config = dict(
    n_head=3,
    n_kv_head=3,
    head_dim=32,
    norm='rmsnorm',
    positions='rope',
    rope_fraction=1.0,
    qk_norm=False,
    lr=0.00252,
    beta2=0.95,
    decay_fraction=0.675,
    batch_tokens=[8192, 16384, 24576],
    seq_len=1024,
)
Each number is 128 + 32 x the weight over its row's rms, rounded and kept within 0 to 255. Layers, rows and columns count from 0. Numbers have three digits each. The size before them is the row's rms in percent of the matrix's.

# layer 6 MLP down (transposed), 192x96, rms 0.0971, rows 40-62, columns 0-95
087:149103166099084082194118124101200132002182147125103163079121099091149151103155139105145158136128119117146155090194128135102152102084149154140123181136104111120137105101157113134109106130137148132129141056116184150132117190153140107132148169156098158133139140100110099114064077111168115149
104:165129138080170082123124089098123092074115137119144103133148126187117122174114122125142103148129103194127097112129099142082255126148171127108090128120126089155143132144090133097172130109126117113112070141142146180083090103143139129143135137086100123136154102090131148122055081153112129138
106:112154140113123098186120115204097112086060123205128114102095134137084037108153120068100166146145152136152154100132124159139154121171143152110139114151172161160150164128131153096146122143187170140182137097089122105150114173131133202150138077085137182128151116138062078125147156110139134137
106:113122144155121132185116157162059055097132123155175137173137100115155070108144077130146148105147105156121128113177070166129136102092143132068109109183168133099114170113100106121095097087155080138075099131071129139166162184105124093139105136182073082190113071139122170127108155146142139139
100:097115158122127176089175114151134145090112112131158145083118144151091131202081078153088195133155108131120138169090108150111076129130165123103178163141110079144107138122172150054093121076096135170134127135187147166143149096152147131144121123192186152091129086116125102141131128114117131020
090:149082099163132075137158133140143120192074129122138038090143162105107122172139147139110163109132081112053119098157105140175150086121148100118100181142148139057088123130182167080144144149089141103102134092110079086113149124151130135205115154086137105107118077128127063105188119143128133133
097:095116147103161075079164116167134160135098111122160125191140090121140135159109110106128111055136162092082148087138131133089124101113158103114089092135108137070091163039110117129165099163139122067145165107115123170157100167108093129132161089113073125106134194135093143143183189141102076178
104:156117134098114138148106119055067129129152147065148107149100183115139135058142083129106146128120133136133133024185169108148145132132113137194133142179115130105125073084154087190111070117169128147102136117055126114120149088121142087185106116163151139167087151112103153123154146114101154167
100:100141133119132108129148174079110109133107137093152150060211133163099165062130065117109151172112105159158209165154134139105174123116140135119122134118146141153118153150166108099183170131106157149075160091116136031138117100127182117109170109195081089148118163084145115169121109143134140120
095:160099070162145144189131179159166142201102108129161143084104169087165102142078126130137102090134130106128144127100135120136017078107118168079100090130154162071090144097114073184146131119135091158116127123141141085128078125080134180137116125088134105120151126137093128111166094145105169081
094:140068123172165122162145138109075092174179129084085089076139123093149138117124148129133044092109113083124160107151165135141089133103071120090103161169101133092145119158097092096104109118110113092092101113109175105094053164102118095106153108216109130110122171132120118117125192130126088178
108:125098103169122117130120110106129138120186144119120106187194084080071146115150167079093142122119141136121127144141147139067126111105086098140098097169087131123156084141116152104071123084114125180052128142155164132107113171136158086113081115145125102115096144087167115140029143095154147040
095:123112189018141083113133120113047081136082144112037078068106149117145153161092137115092174127111084172121145059154147115131154111136127120118128142131095108117156109143160103125117146144116172131121147135160162160123077085110116123148108095148157127138122136103074124082107120057082152153
099:136076170117158118148144123117146175128170139128114134125165098128134108132130203149063108080105135074097198140103100130116101114092135122187147111204159163180133131105144188055139121108121196101184084104188108120096163082107145122117147101182134116106088124125193133098114136138152136140
091:050195160118091154138140125121141166117127086160111087165138098106172141192122163115155120123101138084129125160145143157067159107202157153143155122119142168124096106132082088147158095130170119155170114156093130108119134160078115145093129103127027092181145153108165181150121095169166150156
112:153159119109100171147103101111199110140142143144153154139094123168159185160151132092103127115142117093118100137096128125139050177125155166121144126119111120210119107147070048157132152190095081166148111205057138110123137124114078159147114149072163102109144169150139185097124158154130107112
085:144182117092125158100127108098103179135095156107090142106105173143115215158115174129072131149131144134109070120082108143139129075109095177111153125167065104183138100190174136144118164100082193096096110092117113164123118069130121101130086115131167170148130147091140064112083120091116097146
111:159150081091123114126112160105073184113175086124058119143144184098114190059156137154147161123095108169139124122139205155094092178102108121107175088069155169098093133146152119097107161140164092180103134110121135187182108116142095113135125102162140142129110134106125161110079149182147111084
093:090106105087128059119142151081192190155173092158117094136125107154180127105172132171193137143132168109110092117099144139061155067123136134145088097158152122146097155104062133108142105056133111121132139185150147139088169127066182127096125126143123130178134105110094169079179137127130143120
099:080064164177102057128112129101149093098124109156137125140153138193082117110138157134130156117167042122154136171141129169145119118107160100126088085078091138138157131162096127114128108152166196167178162146146119086141136122119111177140170109167137071177166077120117101090045145127118139114
100:135157125081135128069132142108119127230129155136120119145137100168156173112146117135113119125126115172099129157106186116191074099102129129155133135100114115084212158107072223090163139133087167096091137109140130102172116168129140068104114170098161144143087165137131079101094149100139117093
086:138075130137160094207093128126133111170105174132110083153121162144102145126124146120087111147087151113106131154150138134139187138137114077121063076165139153139068137099104114185128126158113185112135125145121130095057084139109162102152141154132023146129174138143090125174069171092090171117
097:153117138108086131121140129154172107148115092180088184195117164078135105122153176122109230072134181101156157106108141192158112109150220157161093142131102151139103122130129117147128111133069151187102157134192097090152118152137155136164095133111133131069103107130111105102129104151170102141
# layer 6 MLP gate, 192x96, rms 0.103, rows 41-63, columns 0-95
095:165120136103174092141113136104123073123142132121106108118109100126133143182180126135141085151111136193123135107119058129150255133170195126112097151126121109155143131108116113112178146122131111157128125129173155178095132075130177155169132161111109147127141081101148144112090093157117152127
110:114090118171161087166080124182108105061111178108173082134155085165141133138181069108155160133134065222119170150167134102072149114109141132120126125094133127107090175136113148071154128107097123124185135137127102096164182128134051152180144123117100112153106141124137124113082154105153114099
109:100139070178185147148099135142167075122103137094163099131087096118111101151115099113119191139173146130145194101124078138103104144121130136111122094146137167135093108123072184052141152117031131143167127164146091114112186148147123180151112154159163089141112097129079153159120174107155181151
099:093136160120150166096176131166140126097093120136137161081106135160090118165112130154094171139161098112106116208109075118125072123151177095095191160148103096119071124105203160070103127103120131132131138152165131162088139089147156119146089133181154148103149109097104081079122113144143123029
102:131173104109102168105128091098096127129094115103166216126095118102095122096170109126133125078164179093088119111062088076118100133134086135177136134146101143200118099121120085145145124146115154158193131116103164131115080117145132107129096198177061178139155160161088129118207144136128147131
104:115122143106144092039091127137171172147128136118108080148122103132117113146136110129116115076072157095129142127186119152114154141130133066107123133122137074093102129072134213145216119145150099132103144091132186154075087165103111083115146172145100100101144182156051110143135170134162155132
101:143135144148178113109116127197201152158117097193115172111148127124139130196096180113106100088090135146168136212110120144062110136129158066080086097073204096133096144153118164117096113108124126131130123191172157164122122102169110153094166125125116131103146123114137131164097094130181153127
100:094065094121188109122180155135155115162148093126138144133120144117137173167097095121140151179078089140119166164139146103181140115143152093125045185108165158171160184108129111108140151133080186096102119138078141115112129188168174163162123162145099102149160125166174078111133160151133191104
107:138154152102158122099145091076110134125196148129087126167162107137102153110153145095116164105135106171103130125148101159141226116182193086187173167145095115168146139157137170073110151121139145121170105142080094171144164081124143081135164188166141177119123110118143097133105190114153108178
093:090121186180110129116150134112132197131104158128071121092103150132099176178143090146071148085098139142159114112099095126126135111110117141165098106074085184099139099138150152173139118138169155073189104185167146086139147112114122090143075178160157121140154192111121157149132148197151126063
121:145171089102192139090127095177115121108132166111113119117114065120137081151118067129145082129081158157104126095132089166116118093113172109130110189114160177174174102155125118059140102116042128120192121132080084165087149118090120074169118116193089112138106102099118138148125159099152137114
092:154129094153158169154147137144172173119149103122212165191143168127099106090135141136092105094093133057150105172142152123118103116136143130152085111140146121159128186133137128178118129130119075103121138166099104132097093136136090072078143142141078096138165163192165135158101116221166072089
104:099118031110062108136115122128131135137034163114134123094104169099160153139064096134180166133127166165152124126087136135165133141135155154086124145090164103159091136105094107145162113150065097110082111095119106089109073161140136189136145114097101172110191143167088147122150151124078150099
092:145080100147129085098175117118125138124086182154150142180121136110097107065104146083120163152203122142128206107096131086132108126165149111102058161096151128174092144116196085119106159136086120094133132140103079047085083153132120093200154154143130162128158111121113144141134128129171142087
104:111101151150173125082144148118125138060103145090154181138133160165068092155131103165128085141161154101131117134132118110118177114154153138159141194136119150126126065135196129172129131193097101111173094168081156146104144097137121064134131175213057115122132174115084097107099153133097090142
080:115115088106122087150165066114137093123181080191118157139121136130089084084119120097155172128179179099180185127112151124082112135134148135152110103119199103121074113130120136104096100152184108132145124186172141085187107144104107127127122103103150103145145154135089199175119210097100104133
119:191143136087111075148105101077125124060164151195166196136139184138117112103124127148196114116110152141193149153086100123056125137153132099132095106101150140113074150162113107155159111187159121184096131140158102140127134122128135115109074171094109139119180113116098142115078107100148051123
091:105096062086116149123017066099108118078113122103187141145108131174122109060123164085160136135117145093119121111071152138152098145134114129105082135141142108154136092157152110147241139155154133103137123119133093127139153112145140155146142119103091163092132146149141068105091143113168061157
088:122178150099111219099088110102127169119158167105138105132119148115148107150135109162108125138100184128142195061104098134106121091120107118160077163160130120089170096119091151191148142125116087076079142078116139173117115108128153058083099116089152190116082154176087135129142098135079094113
095:186115137136091144157092177142132140098091141129214156130129048127058055094142177165149136105178119106145138155126072144058150130145073138139122136144156142154062166157115074169111139145133131151106141082064118127139078101092092174119143097140123124159134124133144122178106132135164097145
092:107156098148131081026167138104133160117151133111136129055117130107116130090110133123166116136098089134106117116168107174149092107159171165163160113104115130156107084149178156110128106085161009157081163100108157129133204137135143104109113136132174122160129102158152120133163162175176086118
101:148084140192164123167158072135108166148150170063132127067129111074124118158113155174108133104096094140109134187102083174141084149138164124106141173109096151107113075128153144029165127103128117103150137161111170104077112143126122111165085185188148092129071100114140112159146128156129164127
094:091122125148107081096127050134088132082094152118058101068117152145117093105145142122139073134093157132214163144214144128057125130064133116125122135093148129078155104135133167081207131141171130088127150126113131161113140130126125158129166149111118168130150133176109119141071160148100080128
# layer 6 MLP up, 192x96, rms 0.0979, rows 41-62, columns 0-95
096:091131133103100065080129110161115205040124101148113116093114179153114117100091091116142157078127086105121143129124153122000110121058103148130135106125109120096159110109142169150138113174163115111140120133081159163115092131125102152112139169103106101108174119101106089127049166132127116135
109:171137172140104094172100087125000130124142140154118165053118087140144061121142157118121158128131111098134126141086084137136153126119138146120142156130158180134082141148113118116125138185177117121145129106086102108096105035103124136181102098127129206081113100150097137133124104112147126160
111:099093156113146096126200136151133187141149180137128103143137174155060152115127220181117104145159112168126124134124112141101138128119102148120167184094118110180078088145158156136188114153167116173189134077132186100096138066121126172144186129113172116129096155097128098107113124127154079152
108:135114124090093124129140099098165119071081146156136113124123146190113070167172092086169107077064132098148112153105129114066147130062063161168107110025128145121150153132143120157132098175146119088164146155146145173157097152135118128085156135140105072144135153150117104127042124152124115112
099:170149102044174171095106073113100153127169128143127193112124130141087092072123122149143107151127146093187086123046154121096143123127096112148102126111144117153118110094114117181159138161181110142117132168140139083143071187142163087106121130166074152110153145166138172182139138097157087186
093:121177122036098141127128118135095137138113101182116130138103087145194085070126140190176167153119145098106159166103150161140184127072134146174081159104136118124165175094119123144101146143130137105161093115161061125173119158132121098135121116104028142163150117121125076162089151110088145098
105:157143154110151152116108169155115152197186138100135106126146138112172128162179187108070123113126125183118127128183122143126104166108144116083110120161162116105125101096178138135077123098174160146048112103134207127102118098186097155158141103113150146131065143095173155134189105078145163181
099:128123119129120156110129065170127099129079132188143141154117092177164061179108108150176125123149117147083078090102141148154144098109136151125088149155133136136042146091161121161100117079142102146178104116095046134118170124107120166152134138169088149114106062135098106040111122139137187110
101:169073061123157135115127094109102080197130161083136124147176078066166125105121175160083132149123148118084140139149167120196149104169154077113173123093134154104153121152133171052116120107097127105113132129148120131124136140114174202130075114125191099125118085156125121145180118110170144181
088:136132135144086108122075116130110172126121113169090141107098113093152154086102120105176134151086149135215073175098096062134131142113161127105102048112119135110160138107074147160139133150101158104121092042159178127118131131141113147137145176067182167155152082133056125128143104129089174146
118:121080115093132126136141130171168138141163148138136129170156125081105125100129157137072178116189101168114109124188148118093136116140076149075197053123124104062124167057152148161158127094123149122034123150160142090118116168140096107132059117113084086142144099156140128070143156116147126122
096:090133137083126122129180200131126110141128122120120123174105191095130145108135144139059131111078098114141101046151139074199110138161122151150116124126093142163165164173120089168129139106116140101093122127092135163103067085142098045169107075142145069142113140146132138049161093129155147122
093:113160163189113149130089056137165110147100062148086144140148125102136129133142148134214141083102152101191124129095092142159148130120190107082168105107127129137141164094139071176132134128175139106155134159144094085121103145074095115189103197068144121126085162098106158150156145101088131099
096:149135158141167087145176145101127122128141161048116131123063122131177133157170102117168151123155113123131087076158079133154127149119176093110218100093072122101153075169114160108104128141138129195150109141138153187141146165187178166130172203120151149169142099140123128100138121089101108123
106:126165127182114223107103099139175124111160157134095108182148094140134085183144115126102146137155139145193104102142147153124111119139179165124107146101144148140144123119098074136121139158095054181165133204057107104200151132123173164158129107106129065136083101131134182114117143157099127113
085:113162095124103096115165115083141098146159141131105157146151104184071127113118125120130184117166157130110107125056133104143118126119143142116191156210097141161119096166178106137127170100078156103087079103111099094145141092109109102152134167131161129132085203111145039105134138086059158175
113:128226131078100081101162130162153170131177104064107124127119170123132153082093131130147108148131143169186130158137102144143101112119141089103086113127150207070118085189125103092130124216138120139049144134131086154122150115120130142116096136158181116103114086129110116131125117162091154070
092:083061176070082086173155123100165203151155116136120119128133110148182160092140164190165110108097116120159181132126118136126113145122134113150090111107117127173151162187127171146175118103159155124116165121155148167130161113064125078140082067129143146122179087173072097115135079101135129166
092:161157131158166154181173149167105106145141083103100107102118087100128179083169164113086109082172106101048120155091135128168157125111076122091168122152098157136134121136174099094110119066151063105140119119136136122164172148124137218154124158137132092098142158123204144112160094104150138177
098:117124143152111099083110176149104162171145173100061153100146142123149119123197140197089161137160134173130124093155126131091108105118108057134119133138101136071165105116123173139063112104233102119099084165073170164138131116141151143135156125148168154092139157146175150123115179151117097082
088:139127120241140139069194143152122162142129075155129146108142066134140141150138109160133149124137148134082107160166116144134128083082155117149184206144097138110125114152187175097122154103136110165162142145135089170079169130165193163146138155117200104144121135125158107139163151190142127100
098:094100090107152108145128134150061158138169165081120105036159114194126114168073139173138082156100090172131115101161119142106128124095062093122149120154113109091133142156143126104151123126198135069147130130092159216162114141107114150062180128148104136120121118144181145160130131159079106109